config.toml
d_mlp = 2304
bias = "none"
extras = ["some layers without attention", "local attention windows", "paired heads", "skips across layers"]
Each number is 500 + 40 x the weight over its row's rms, rounded and kept within 0 to 999. Layers, rows and columns count from 0. Numbers have three digits each. The size before them is the row's rms in percent of the matrix's.

# layer 5 MLP up, 2304x576, rms 0.0409, rows 532-676, columns 0-95
104:533518420481454562549566488456457538586496519559525407508466430471515509477510465428458525476516467544442528516483497480512481531560619529478434549562540518596485516483484506498484516534513484500491474513539512596518539484452464491529489495428495512554431487483472466509516450559500475453
100:507520412460536543556514475425606438510468515507534509492445498479581506449480495521506433491504560484568493495492557447487477512462493464511559528544488480550470500495462526506542409517607537426572502540527510532504448476547512442490454506479485460507520546508527501545494440505501527459
096:479454459493561466545535438582533483537459529597430500458505477480486531502477455471484505567497552534456521532465519466443538526501509463553513496499503553502531479479516427479439552516546474550655446502491500500514408524591517507501460484524515560515434585559427518581536441553516459457
099:464483487496535592586499436467536584469459494440537477508515476524455518532515423510497542504629469548513493408518493506512507459464509452493448488443510452535503486499455466500525505456500363539461468499475440554399512466496435445476515495470534468528461482506516466527508422516546585524
108:473506461518556521518483536541590573520448442491542526511458454431463498495555408489509512502469445517483532446495581478521496494467458495504439524477493488447518463545503551498468554471564476487560488500483513543405474466554499475507481452477477412513469479547517540478472441495576589505
101:548548391539517496509500505488473536506581528444466417523526477521479433487480477458432426382474499518435524401466547424520545479529589550515473443428511486554479500440518469402485498509477448487484461505451475513441387479421507540492462493563529505577527447459563516560476493551504485483
104:447567490560535435452448514552488478532468437538451549512515502436568530487500502490464478486585487523484597494498552434489461496488540472486528470520442497588460525532513566532511456473553535572499426466460493521520453442507424472537514440494507479473550606582450416538584535530535508481
097:503492513512478498507522496490484505554497516525524477532512561460482513493521465449490520478474474474440477491445496497523507508541557526558491491511517526506557496483400521505550545510573471495485428503523499572462505489420459477542478547524446477545523472506492616513493425494504509487
102:475507517534498471438494580574415510536509537471452564511515503507438472571462447521476498484549498516550522505522505524481535510495534504531506553522514519487541511501447471480471442549521514493542472500449478528462492522486572550538511410552525498468407493469526519607491537447513549426
095:489516474546442472458463499540516473576473521449468505505405436475485492542435506483483550488521484540528493531461567446467508511538463522556534535456504507442499547447425483556508496501523489501494505471502511560581540520498468557491513478459472590478461526494541494538556539495494570394
104:482546475438500497398563512519540516593528490502453437468475442543509406537394548458575473461537530439519440455508475520487518605527518496531509558528486522542540486485542485547481493524520478576469531607443475584473527500496493563556485519478485523502511495608512441489512579467495494500
107:428502458489494482452489483441532491521476462439479509501590555483504522520521519471444435494505533511465488498542508487505476493482547545516495443550505570523456470457484534450443451488492507511475471484517564453481475509463427484493512544448562517496480430533516508436457442557535514422
102:526484434473564451427449435519524528528528491435489446530549514550522410496494447439526496480400505408543520471510504557466497429490496561474458483514469567518464498419488552558558448523563430494483445509509511473488432532517536498518473532495512492598495422489560547539544517563477561513
103:417494517581453517522603516535525486490475456522487540464511520437515515522450493403461500507518526523505444540482499518449473462493586427444525548552563526486484501605462431496434539513542514476482500496507489570531491517460553479513444536511490443513513472547432494510483507497515493452
100:398498495420578578506485473436508447498481491479439424541506527497532535526499464461487509501469427462523569533553486485528505446482477578541494520535485491428450510575480494470512631501555534541477514488525551531555486515469532563521538487520491474502484521544488489513496528468501530496
105:497563532477499487509500515443478484508483466449513507482427460441602496525525494503552499482486484524552533521480561476543535519550563449569561538467508485496539511502516491509476465551549542540547476544478467524470515536520512546519488487503594470551514466515533536546505515537497535452
096:408538409505488560478489490374450450514516426517512499471529493518490549514505469452493472459571494450536531540468514498555463456459441518515528497463547464517457488495518493519506624485553431507460427516475537494473516471548478517454378508494495485453552435529481477574514503504426536516
086:564530523480537497489493522461479432408509474502564512525462450472476559483468510493515549453508531467442530439520524501609505510531488561486547580500552514474506554483453541485489469508445469429425503541508508422512489535440552455518475549556543410513523482488502437558538537521445510394
107:463507529432483486524518491449502527502471532523455516571450472522497423485524498459508441448515465468526553474456499524465434446493507416505499529499589570491522487508530486507523553565513482499578589623413454507485531473455513550466443425467517518462429453431413483478556464507530526499
113:421496501476529479494537495487481491491476479537509460534489473467480490533496498489433571499527484448521471475473496493479530528573458520524447558516480469514497473576520532501459446507488455556422441526513387525526502445423493531478509514555529478551506482483524472551501492458504550459
103:502525510483537555438497508503480567565523500470485553446521522507464535527504450476567556474552495450514538469457547414491497452556503474478481499522499537475504471517432519454379471512532487479521476537466533499467459471528487545547478441585456510471454518522476488539464480521477484432
098:524478454517474520480499458444533533510510505491489546521528527427527485517515537515459420472513519555524443513515517558548516481487547437521491494529569516470416500491526511519578460536498468479487517521456514564477530507520525566534419511491410458570547442499459496523586482483554541527
102:542505486571523455468484401427523482490524527565499463428499496491490510513513533582483399504519511477491574565530557513513531463572508461513515489526499554506500414527504562453469498468463450497496464518567433534480483480530477472530557516552484506506536484591423516456542494445550469466
093:489478548472451457501554552568469494585528417529511438452493490433503451473529445481508464433552525568557545462516465533538425523504500385486477510465559513588573513483500484463491467569452446494460480524467484499455505393468530552510466461487509516584452535499473491548510538539539527470
096:539553396551509488491524510552515561578428474465474413448521441564608492528458456566540550494565495524526491499478520452549508476492546507581513479495493483543526423594525522466488473525585502514476498457429486456537502537426551497482480508502482479477442465509520489497458545504489453488
093:517545481493561540534518449485472501430513509549440483476518520460555464467479532446504505412482472503489544455535513497512518478510544503443529507513516499489481514560600478504505547512457480523481493483503445475435451562505540543501498477498514541490504538472422505602500475543513548477
098:446556434489514423595594479406519443460479423446503536483497477426471498508442518498468511536512538514479522499452515491497471409486431548597465608470506541504558489467507518523493568502488507584479508565473516563591504494497502485469521519554472472531487458493467494473489545488530531457
106:466594471454517591579540475477511532489484525496451456515498393452484495522442399498459493477547495567472536388441499517480509438530528511484434497460494469432544528537557459594487468515494490532518531577463539516491485471427526477467497472524444430483525485532517566541472445536525517446
111:505535467522535638427573474463491469510519481528496524453458438408462522510501451506582482496431550493512511479485534523552476482534531522505490525505535591539496509522527425569481543512562439503552505498450532509442486504533533514493455513412471517588465544481506456501514511510481540484
100:511527470529569483460498493426617518509464496504475551524491423518467420554471497405528434427386538572439543481483526523480564454546459480502582479494558481538529477495498524486456531486496457442576476508534491509446501541498517526468458503482578547514521495542489555501508425541426502538
120:469496418483515505477529463504503530454517488515516517442503459509465489487529411482513523499508523449462506413455524480486470488489510533528481478477525526550504442474467501508449518526486489517498469568478559469450463532480487480516460525537483531538526496539514539563486580463467511504
099:469583538484458484499466490526489488511451454462433517533558478452531462524421500457520569447526461531583502482490485541540508471435621540571541496491578530472468494492534500444555461495500505512562465516477582587551506539518503511541430474531556490496449533498494500508561440566462500495
099:517537422440542541526471551500559485531483514517508487458485467469492501492423499498508426524448540438422487461508522506428501478528538508470491529541514472508498415538469464485456518528511405486513419526451477489537534455509524491570457492624435529511474454534475496473483513509464470431
109:453509433454515492519506498522474456525537475467475454497495564502496499577529436497452474505514474570465527566595475447550492555474470526498480534534512520531475492558461457478466505544462452448512547529512466502426513448466530461459492499450521457483518429524545532525477516448519469421
097:497471492435460440457562567530522435549475458504517469496511512561609509522482506541422440490563507543493449508484493502479435488622566452489523482500524543525509523412428555481461529576491513430450446463479509497551506522468418482496471545568585519479500547543529449485514532489487486527
102:540557514369559480456535541505510568549523446518467469511501530405502500509505511478474515509539512537534473513522552478437526507555542498505462504440489449530457521457473530491414535502438532501628511502483532548493471511509523521559466488448536515413529442475448511576440466557531469516
085:460560450516466542494494487525481544574533506541541524526521512480508516463505474538455491498432518572468509526513535501498505439447509579448554485482528528494441441525488520520434582488423502548539528481435444546427476533484452531535496549567489414489498547546434465494513457544515452559
108:531465460471566515493534468536503485517551502567417508502463471472491488540487518476468514523535602473521548432471503477521592579501531472521464489443486503529498525495507477475520512550466458451485469540475494492475503490504492539529484458487512439513495481499467445518507551404471539465
102:479514511565504501559570487470490445463532445521511469490498470483499447499540409410452480509448522507493524519577521526541531436543513499514479562462527549483531522470492424508485490477549532483522463571514537554426491548453477561575514464462485528564474515453464488511527456522482571540
100:477536432496550504526480468481507492535485526559544518443406456459605526497517485475436542536496461492497532431548539504554559528508551440469533588506579489541565440472459469450501538509516419525450488547551520435398565590448497439483467519517511451521531553527502506514491549542445578501
098:493525458496567487469588545585451495566455542492462488460501549529463475529492457528601486559509474560483480481520534452477483506480601514463541454420563501479491508465457521594472506486508449486540508482473488550456539560518492517461561528492494550580494574547523417521501457516474506492
097:505562492478544509489453480478530510473495484572509487477490515504528505546421528452504541533504454503469546517472545549405446474421466490567498480496498593538433496473393469484536520504406442547529522562572515469458471451488566446512532470493526492475539500491497472531482464511479523517
107:492517398432496468536542479487482555513585464475495439506551442509443472592479454480501547511525537503480495505453495518421492489480508514548469534511496568539522489491522492480543483443539420547482540507513465482480415505476526519469509483568515551495408446558528537466446466535525487472
106:500489496504424486503503518414484430516459575479543500479458485511493493506464494521543448540548474474470482435446576499467470515532525479513465484504554590507496537504593513481515507530484548540515451603475511499563506480451558462453431433562501486478420480518432523432532480604521516508
100:462509413449505551544546489557470468551424463501503551516479517509436480579512503457477472561498514445534470478516528494508559533493526472454461508473493468542503522522438490505432474484540438477508514550492439507492442533536494517551487496529525480442571479477443439512552461512527516474
098:440525505493543481483517507546523482512535480513517439511502489475493492472492482529520444491470638485444428527573559524466473484482551507568469568508502497506529511457459565538504593468498550470495483552389558528474506504571547449501470480533500461493453459518396480459539425545523574506
107:462534471508520527546495532497497481477527481470457460476534493495496473516450498466529478494518470534440538542498562479568532442502548505504406480561522462450451419551436495540450486565509509432435581509494457544511489455553519559492470497513485463509465479609503485498508545456483522517
094:450560474451434571487471509501466390534486433559478542401485504545501562490513490500478516504455517569550523453511493498484557425497504498542482484463560516514468472403389534498490573525487492512535477492518586564518465507466451492507537523545486526575457438525514490500499486496476442501
096:477509409512477516515520439388401462481452509507538466406429514555517511551522459473455452452457499530506513527517500465449478479538464447565523527512493524488435405512471446494563483476525555451508514502485491519445476578537470526440553522519506462565502487496440506499498476524637531466
100:563507492488560549565531546467471516515500483481522472420511506490510565562491483487469530546508540551522543496498502492516494514562564543515452497487510501432452493473485468507489500548517454508497421478520451566503449503497479460494491473495477546536498507539514542547592557450521477542
101:461507405437479465522573488499584465552520504506432506494501487514555492502492514483508461501499507550486473502546534471492557537560566501527535507477575431405498419462522500478480555532420545562507560507427482499459491478515506487522519481509422501450435522529467444491476417504496432424
096:476490502466508533467517560485513553509581493506531450518514519421504528493540460473493505429484487461479462522514508485518437529498503436572467540477495478502495534496539564514410542481501490413557499536542452516442509502555521514500511489521534494531488517501471505474467459489553516470
105:451517535611492498517467497497413441510517389574523540422577445494524490546527454474469524607499489452557531434515512477504518535528529538497529514558488492577466412480451445568465490508511477532478439480565534510522504502487502451479427533520477455426478500502503510509521494501534474490
091:464593511455436512495480480534585547512503503477452421420505485511462538499509467438444506518503459477488482469471516510533470540509513477460514482516485476470485490467498559526487474475452518508541474502528434440557446484519527533469435494552521441506524495533438497558510532453514540457
096:515557480434520485467473482479563524507527510495536518488508489497471443495501498506529438471496459475470498484544489481451588498588554519487472496493579518480431475490473497516479499538397526573541474529402479500458487475515488543485409492482582474533500503540467457544442488465491512509
099:502526535468532481526496498456497524499493450464525582474466466507521553517519447566478535466504503506471502506537550514526527529498467492510469550458542532529461441523469541553481510528467499511500511520485475484535551530462516515593468490506454545484483501609578475484447501536453439481
098:504467453462529461471512486525538550561482539435545513468520524500545579500501558505518449522505461508548454509478507514524480527479544467474479474483495483502522429505464546528595468498502528471479492556443514468573551517528509481526459492492504452509457401612457537594532531580542524566
096:468518502503503536558480495464506554474511475439484491469519502498458438572464527526496478521488572508508559503548512436461515468507509500502514495453505502442440523477478545491513569517458588487546506539476479481515485521487479528507454513551448555531578507527524455504436590455478520467
098:446495544544494497500527468465590579588569485513463465545490488466475410471459535540498455503460443475512530458467509473569561468499517453487527539456524502495432519450501520491540446553567485525475412478439466520482449464516494507572547482479507455567417474574514513479492539454533503499
100:514517538413545584515473546557491432504542504517513489479488448476487433479422478516535488504527486508476531482365488570480498449535500436506467462445505454472482503560501601516532560514524442515426516539568531484517436473487491497483484524591434474476549514486537446534468482473570503498
113:466464513493521530455496438444525434468487440596554501440492506482504479513534496495506490453416484517543504460537485535522581573438469520486526448548501492523478445502474508448551483556512528475530481464563510479447443506520491530590482548506499488515390546535465490466501464451489552587
101:513549454527535462491531479504477449544538529528456440491492501511566463508523533572441548494524511442473485503459507483526501464514549525522429537540487468490429475512424519554491540555500473563536518486505515517508462462522468485454538430528459512562489479520498562471521556484470531448
102:479462408505547551505448485534499454483508471435465442497469456464484523503419561547486460463467572557472513539519549508560474421508484474485524515486488485514504469480480551530521527506563410492432482470490524509440481539490474504516492521499497503481500463602415478524511528474508430525
093:451475502417516490451548461494489575409497478549472506479553589500399469495519478563497499505448512477541502489453523479530496492488500434528556511517500451474585519547564500450496467568517494450515519495506545520477408559499578512474469467534494561476472488577450506455476518502533567572
098:434513482541543469492465568415533454524561438490473546412508485543541491551574494552472502512529487421568510513568531456591469489456594490494483450452512527565424490565516487541457484469540452533471424493495446495449527498507427422439445515524558512533522439490467527502595529488511399526
103:488619514515588477476580453523472486503542511517563469511539518467484513530489529475534497416570574543463527494560522483502565510511507436562464532466488495434559481471563551570546491551523504541494508527504484550530454512515524443528524462511473551478477506538511503565467499489483523499
108:445521446503545541471516472429478554461498503535491452414448418490516488509488495494458450489521495537526486500516490422507500489459443516586442530498547557526434436560515519535507476460470505538587458482475436471543526495480482555471455507504500498554547546474485498528468518456534519487
099:508489498468464523481499520373468445493511473528497479529453493498513538497511514496559531496462549556548471550487506528476563507494504401493482569525512480516467454525499519458528559537483506480517440540527445485548465517483511474529490505464550534546458566537380487587500467465551556490
102:411554515485525507550479526572485521500527504456530475500487459527536493482526527576497515528563512512433503537508518460501517548464561497516555465451591530467457458538553577514546527471476531596633473492497531498477499513420501404452430478494541474597516442530492498496466524465464490526
102:491483474472560561446446497553507588498437535580468491537528419451514451547512515497537594479482481457444469525475491469491497509489449546526479489522497578528507508463520445544519456444461467521497468518504491498556475511514568471474461494554474492418467468582484491496432493402537480463
093:508511513463539515502559439445551476443524481492471484496473529546534446538477482565537523529469542491502446523534485512441481550547521489535559522451530502619519528381483532513503440622491469529558498510497408511516504535518527469560530498607461560479525466507498490497558544537506420428
107:525546436444508500542474461466466521572492550527489496456472444521490516540509556510509486510529515468597550450453610455495538478581521512544534549532529445515476444483452486434555480471540466460561459546510414578507496499562419466461480549553581518482511527569540477458540490516506535504
100:510502529490484563470481489520516488454500538535464582512497475504569445578496461537538396462509407564437590421470481546526507497504467532540493438508453469446552434499468511469413559472540484443500539527481529455480498411579486478512480453531445520518538450476486400502513465490506519499
099:534463479552511443479502471468557443481523528506544467497597555529573430532438494486447559474537521559477523544527465485515499491443488482525544442535520454605510392576454517505446481578539457538545532503513543512512527562512488474464460467533453497519556453507446436574512588518522551486
094:449524539560571492543569542590470475487564456494511460503568513465470518502563499550506461482510529442499565487514511487509530475590519439508480459519509513490528461537576442507443537529495456566452477514451470536487589528484517502513434572478440532526438509522457447487495463567520515512
096:439542516525493524558582557528501499459519442503561466487497598518490496556548447484460507570396502476492450537525546465473529490536451529504546481537554507526501360431539512623480481530514586488526495533438504503510564561538453472512489520473517509443416485488471459488509554555531512529
104:445536480502514508446502527525476446474483461467520461436415475429546498499476514498492496522505533454531495534462511475471566498483577527488485498440514476483531520435509477595524469497448518583480485511444506643466496521493562480490516521499487517575481510535507500526465502410538546471
098:414484561504497461398514465523469470446521459485440501423551509480478521574535406475456503518486506556468523558494552457473479494529486465536505559567511466504483501509486466434490464533510550525609543470536499469547490541598524507480505431512415395491501505529538497441531482532457490467
098:446508523412491472505526477516531547491506487509472474529453466484479461513501525538525519529514589457492482452481522502477518546549486556508406580514464476457488503576543535499511485516485539522579497491499556501486483540499533589509452478516512462562532398462503448531534449444507506444
108:504511469534543452521489459543508532499526476447461531494507466461547472577524453519549467511588485502467472489474517482533509575478534504480485531495564541468445450461532511505491470487503410577505450424465529561543505573510453509517439451610487542526501468621538493510573504513477486499
091:492467473487486492522549496542474501542446416480469534485492536403486533482467523504463499520513450537511501487567524508427532439524515490490518532469529474541463519549430475461447517559607432494431527523504473461486442447452474563518511509458513477457457472467460522559520453510413509486
101:509558484499523579545436483508540596473504410459489560516473536533540493545495467530486513563470541514433531498541499503543537550533534484485524459433474504494484446497475576455557505533474503562496462503467411481514442512480492489516431556519486492494474511485504416512449548520442515511
102:536490446500625564520469544552491564515508508513499476497528459385529494587511500488450480490475474585506528514452599434544517480539527550506496492505530484555469480495495463506465482478540522523511410504568448481570519526432504392425465525500443572553452561482518436523506505524484490572
103:543526478403472470551439537499533408526511470454492459433472468485483451544498535480485505504497505524548514475555578483437483532601504487520479564510514551513528461486462541450498416570525546546494498430539462556494450483451451522475498528435501522498510481494523481487552469524557516542
102:494497504497455494467540529472467478442498398563520479498486504470480518474506505537518461495500529474485494534437487481516488494482498515488507508510550486501533490512535497517550474465450534407471491554493493489439467539423432608562372485447524494469504486532418517540525465477488549482
098:480572473453494531423493433458509463508582424559497515486458406498609517487485495539538563535461472481413490466497517527441452459462462497513481464599518569468492515505500560449472549493515480563638485501451509450477543518484543426474470482456499429503477451536487460498513500504508511434
103:481513436538486504476508508480508493490464503454498532466556503522506450499480507503484497456509492544426472503554492489552552468497477525553465570556502529549460517609430446525508547530502552526473447523453461560527539527458461531465482499474518482463519504556488548580510532506459546522
094:488599447410485509532531486446514460504545491478531443504516435441645494568537518533483540574527563523549472463460519494445549454474513522464425520417484496495525482532459505524426510526508557489549486528464520467450496461588479472470528555521540498460461474511504495526458568514499495490
095:483524510517527514557555487491592555460521460495530531531534436518448425500533509480522514547481541481521532429490529447507504394465571470490447528403528550496533492503497458454468542513538382519502469470408482514500558527502502447422513470483492538441483493538505560513518494457467522477
108:494564532491512496538465498532492456506510527482523491486446554497457524519527411449499522537535468481430553453452529446453449554541499458506471493451542463553498465517480460449448441551543546539533456491512518498467461499515562501532539509548491435534475494461476486547478456558527485486
100:490522427451470517517624465538463475541538483486503474481499441562528526544498471480424533506518562531520568460504466456556539491530540495528520448539501492527472463468546464547519500495447473543457514490548523534497424562462566569522501489483431429543476520538437486512495516501612458402
102:576522519491515537509515533582534502521564523544515558516505514497487489478500490460477488481542509471496475541417463491471558394460487471474478552507536433521521482463493505507448516500446446571504535567457499538437472424522565535450513526447509478535450503476475499499534493494524580577
101:466520513557512542467513467462485576579572474557521538414476462398480535539432515497519466447521498473515472455477490491509490507448527522504518560527451511456530509546509443472498572483546528534480516484510528559553494490500474461526466550464477448470473591489471537468487473448515465499
098:512470561450498571525556434460499464506497445499475518512439481525515493516434473504522486505497498481489497557520566436446490503636491418482386451534511493557485531491456390540487505456475492428540490552534491497489479517510526423536443483472597500490478504473481524544573534522511514495
099:477505484550494511474592568544475428517504532533509454525444558407534521488454479438490538519424484499511558486478561478549507520468499434475503528480532548484554443358552510532490489560536439425496464481572531522485511526606454534508517513513482536504539519523535516528504481493515555438
099:487607471469487591549598470472461468462474463517489537552533461451630478555519513486529496451537539451550485443502537514455528469460491504491538532480502539492496493531500391494482494550524465568518504596388506485430492561496479452486480479520506561451497480546464523575463583453478533466
101:551466432522527471470488503488492537460619566532428436451508444458507445528503405487507519459449470557449429415511544558555479510571533508487479567417521514432545480497484518442489499452571453480495501482489485452507494494513527499506461438503463476546493501472518472447521520448536491457
109:528522470530537481541507461515492491494474500484502526502463478441489499506476498424499512482515424381513481532521458496513521480480477575473522537464522502518534501454485466443541481479468504480534360550480499540499472515494544480523474437474450463504436486517437491619512474481493494493
095:534508483420491503517568485395554527489461491484492572456496502541535545541383457508435535488465499550438566451568500439499542510569487546515503578464493488446478422494510529513481492499582513524507468471556497482468482539500500506447451516497454532514514526518568459476469441466474515515
100:486552465507528470485513537502473481539439547520555472484486466448546472498489567526488491481467501546608536537458518451550481502507430533549511548445507500443482511487460539531550462505587471498469574536439435514511470487493490503512498534445472509490451574478532526532436507488465502510
096:474518486475538531496505457467611516435485495471444512464456530529477543515501431508433518482479424494429575478489502463489477542547473443491434447541588468492465516495535467516508525542516583550585496492530463499452497444492473497468444538492442552563463433565470481502461417494445476447
099:474474524537482516428503495402455533505478524507541466476461449536484437517512557489483526476513535520549543514464475502499561498505544450499528488477521523563499454448500525554429546531515522502463469506504461534510476574474510497446454526565541480572498553551442479540529509464541540531
100:501496491490566459484509520490430480555495501525529486431500485520599468521510509500443457527520428528491520454506517501579426500597488487474508468528466554494474503462505442476578406518448532492463540557445519492495534567538527470476550469493454522531513541503491521529531526451523529461
097:477544466449452553525527492507440492528517447492534514495491491478583472527465502499473465506535455439449558510442472500508532434596488438479470560484507570561476493526456423527475505509466465536472514584527538477509499514513485482491487458514543449593493428509444512514436508448520521562
098:470508497491546601540509478525493518567486486514503506511490542434532485551446479481507507397554508480458501500578578535505598494496463510532433471529527498460487513480460504459428475616470505511481456478437467537487484514499551438501450438532483518473500502500475439548486541536472516443
098:490532467392550563602486524529547488552492466405503452489538486546504494538486499385467543501469526537505616464532548497508577555508486540464431458506548513488563510496505468509443507501469504518549468477511489489485466566512476472486550534519432529560486436550500484446517485539511554511
101:454539484512525507509520556559564456569491479538507434498544536531516450482489504471432439487514567469479528516497502423472471501539475538503438529485499501497507460546513469544527532490461565566568417539499420629492490595465534441461510493514568521471465488503470547447497518476556458483
097:431468508488477518551515562529559523509547584544534439423479500476473461519531541478487523410551490476510508490474514440457471513448512548543488479481504518561536495468534532500471567506527521549517481491507447540462508522453529529520462453593497571521505491506424537512583440479529559520
102:469535482495461554519498508433502547483632469419439510524507505494547422551524386516530582516484492481493523519554519475489484489484547512567538543514551463571542494524526448457450508520452493521447470514570474464482582509461482476471433496480514433488534517547488510493514525507504543505
107:520510502496483559552518463545454482578434467464484459465502490503492522543504486549506527509466514531452451500465517502438462458475489474541422446470509457482458468590508483485479549519459469524448484478454470505487500532490555468497486518444508474516512559527409457563446487459533475561
093:537523519419489494472526499465471496480551452532476476510493567447456503521509491533462492467486556563445495547461489535544504462585495480554453508490524505586477482544504567445468430475513536452493507557502531583566510530528530526459505533490516499546511528513429495504465498444514532546
104:471525472440522489490556465506490519478491431526509464492501521465525500489436518474475565528473443462539503610467535525523492438463494486528538547541492442580492510511422478517452520527452526491536447567508488487448481501511436441504524515520477508537507506536456548559481410522541560451
100:539536506496498476577485529509500483518550506504511494507440417473491402542485377465552458458497509545521521501444536540582476522511457432474518507340530500535531514455478433512495552487483483514507499510441478477508560472527560556490521565482541481532496483521498483477512498529522515464
096:493527497469543492520476445483491525491595428455553481472489452467585478519527463502498509542566472412530501539413497521460512524484511498494479597525528512508427502464551475494461547527474478490458505471449489567467502417561471502544506535556500450509528465469523469536466494486513488485
105:514448409403457493502490522570543392573491536518429523473513528496433439560492490494475559464550533568541501477540516534451441515516527511546481507534539540525503473534432595531504493507545457504442495484504494528521444457468483511504483439563520553517555461509475422607518516468464487487
098:506482457511515550478480560494494548513494479518489484464528532521488565512462474417479473526471437507463488523431509459528575497500493515512514491454496538462423412457487532406529579460486500528488453477537504538533516534513524461494478510547488564482547500510454549527547530441455495576
107:453531435481445575513545539392541483494452457513534472451530459485570455524453532424540496502568573518467541428465492423548515465578550500487463479535490500570484503511492487473519474457465537478496472516586507483559446544530545502475505489513490476491521488476440514504574520488467543442
098:482546439454500515572486531481605535467535546472403551435482484512574443481400546457602556484538499552514496454460494498518503470493454486575534504565554486534436534499518512497531517500427492549524470536558503598555498399493503486443516550470563503531450459516501480521454355505506434510
097:407468529543475511479493540504501472492590501419426497456395457466467496508425505527484510493443569547489483553491526482467500535493492437544492594440455537498556516474528505463477544539511469529484544465497519504576413498573467471518464499464453511464473542512436504591488473462604547472
100:447535513462536544546531540505509554527554425561498508507487500519449464534490416482484513559454506456638515498439490447533544512497537542521559482474541511462546497529430459473472404576442551525475507489505528507490525545468506519524513458538484530519514497497496534421524487526452598456
096:445503519534571510535575517554422511511579575519527421489523476412481454502550556540534466551532524538572507517528501490529444520484587435473488497465554495461492468459533472548518493530481506534494453529450471497521444522602485460546510477514454487454492501498550519524515515447537560393
100:514511458557504496473511553463554491500513591484521453430510422488500441506378476553392582494511496507473533477521540478467426457471522485512446459458546548476443490535553509514515533596480503483493527513494464484437476460467465497533518446509476443458536533487487502497458439528489534470
104:390513457542553537492599454501523526607561520609452478510486450470527505555486501456550412472454534576540489477493482553454527547473532484488488457489483518567493456516535507533537515530484474471510523486556505445479569544553527579516474438491490507491483450527493501520551541507540525475
101:498513487528548462521532484491510508507477490470495473444488550475535529501411545484424408438541525482526471538511549491529574535523468518569413496530538598445536474432514505574554462479542516505438549522535591473475532510464479510513475475475468457468521489536526510499429513504578487511
097:501489471546488508577496521525555449517448523520511478484479583441440508539457535468507521471460512435478516428472569412501508480587467475438477560530524524562486430506473467556463397515569519504516415529538451569556522476520485432442506514484534508446517537526498481563493534564504517472
105:491546522520520496458507412476473441555524514490454485471556470394524501526535466507525429523516540481471536463464593498516523473566493502519501489529525490506434501558487543516469419524522467519434515514505459502437497505483504516446503499557509551553451492481499536508501557531480501515
098:510518510422448472505619481541582473536495444489486450536522429460469483507566460491559501517521531481495548448568517498526489538538616550478496453499509539549522515470501598429448493464496455476462534502466534498450509586520516533528473441559524508600494457490440473537548514510458568483
100:446566449454503572552528423572470523481472465438474523539578521526470437512507531481510452481481532567514494554461511553445551497476503535523522483503574523548483507620436557505484550520459465482449532556511477525498464505513569422566466478532496463514459463465492499524501491433511480492
101:483455461454515582484543515447451524513557466495498468517553484459532493568542462493531551531513491520493513500530490450507540454522502482557497535499542454546537466505478438479557525574500482531530479518452460492517524463490497552483513469471532524574482542510535504568539558501527551538
102:556488465552525497503524448504529514521496442486472423459475484476487505532453516424469466448507450542559482568550477483533539524565488489489465596564493536589518466572487433539465494464481465497494511478515468476443445508487452486486495491577589491461483467551466454519570517476538503452
098:528527507436507477501564415457504481542438434471519498501511475458521508486462523553489492512516516504564487500504512493499510550513542466513430436440543479535490498523506520540537451577527442455414475521446498511548515456510469493450449507490516494492478467516493420544483529488454481498
102:507479514489549587467483466452530492579548491523474554411497480485514492523493472435475491552428502543518550462498524484473529470511468495566399488486532485551485458472466499503483493509498498526511517513489557460519511491534438515467555460496522517522477527541527412555514451532527521515
109:455546448475456504416527451540475527529492498588537444459494548500461532512467489515481444520460550549498496430525487468499488460494553518486438462542492580545406509535558504471472432500525556443498467530523484554507459518514413467482474502509428489526439490505442407485474464548468516469
094:461556486573554540501523508557481467486592463504498469499555466551477540496536532533475438485490551453476575568442480515448531371534494477487550525453506493513525448517446542470379476505505472473457501490441465539513447519489484534516513528516551542527533576492495560515428523500545464478
116:463653467515499512515538514478533493545474446437419530439503462367503507596425468494478525461469443464557564497514526489532513449550563507520451475506551551507498341524497498483499460498515487521519552555478487500500472537500449481517475484560471439529437426575489507583568512444533580481
106:485546486498534520481519500470503509512555530472471471479455427495521449529470545501449571541552503573383530525535577496543421557497494539502387487472460535507512499455495459446523493507507535502501512501404475551490389466522480490578543440568467447498513476532556481491542504444513519456
097:497459413486449519496503472454466480549501470457492482470485484518477477543406507445501498515478532551509512509509511500509547422519499552512445581482449541487553512477513467505415579496526369530498501531433471477437457528566546506502466536477516484557503504533492501506561490556530558524
097:530519490462542548443523432491547496468526457536472516518538515495502452510529464535498449487476413528413496485535531477426489561467540499577525467452542511614508484432463478485440455494470440472529511491467443538477435548500462555534481404541554552484491535467412457530502424446559479456
101:426561501376490514476490506549468512516519483483439569501502522522446462493376447535426564476539435526510501521397514567511584448523484541530421473522507523511448504497455491516430435516547571555501494543437523517514520502469498528565457424526516496517533415504538472476442497571596508511
103:467551530506445491467531545583528474502562451537541520457517486493549483519491534465461514509546472567543514449501547504497488507595549488538425468411550534579549453526409495464500527509466426495454495489552552536492518513455448515616456379511546525551555462524527550519466474502499562580
101:497490428481498459506582495517448543497496471495544508501519536415469561513497516566512509531409494467477551493466520372485544535511510541432550564455524518450451501584404568519485464511431433496550476492551529492451516481511484525460484536528506476575437503515502417513515524480477520490
096:473517467439488540461541532432479449554550527481479446528502466444507483549477529472495442602535604516521460477428511492525539504482526491520445502464498480512402504491537492483407549466475498561564506480412467580532462516440458520569500588518435464501483505481569475549476481512502542505
108:512467500471522546495479508505535418576444460501494512503461482502469493546495432573555511536538515495476526418503527505450490462538497509563438478477526573528534513505545539494452512481507440592507440492600421534438510468478536480483435440538446432457531518523527488531522466580473518519
101:511532495502501485482544497461461488492493453487451514452547543530477465510513505431425473446396538456448519495524491457513515510617512539565542557492511554490460474480462500563571455513425489512538475481535439459445503478498508539491466484541577532520457559491547502520456467521502452511
108:408579487516494522484522548423512424546564490516503491487494440425537492533550445536487530552408436488532533487461530514516497495452527517510519423424520543475453512482491472472451488604530538553554527518382556489436558510514479509496471464519448425592464518562574490474541513490524524456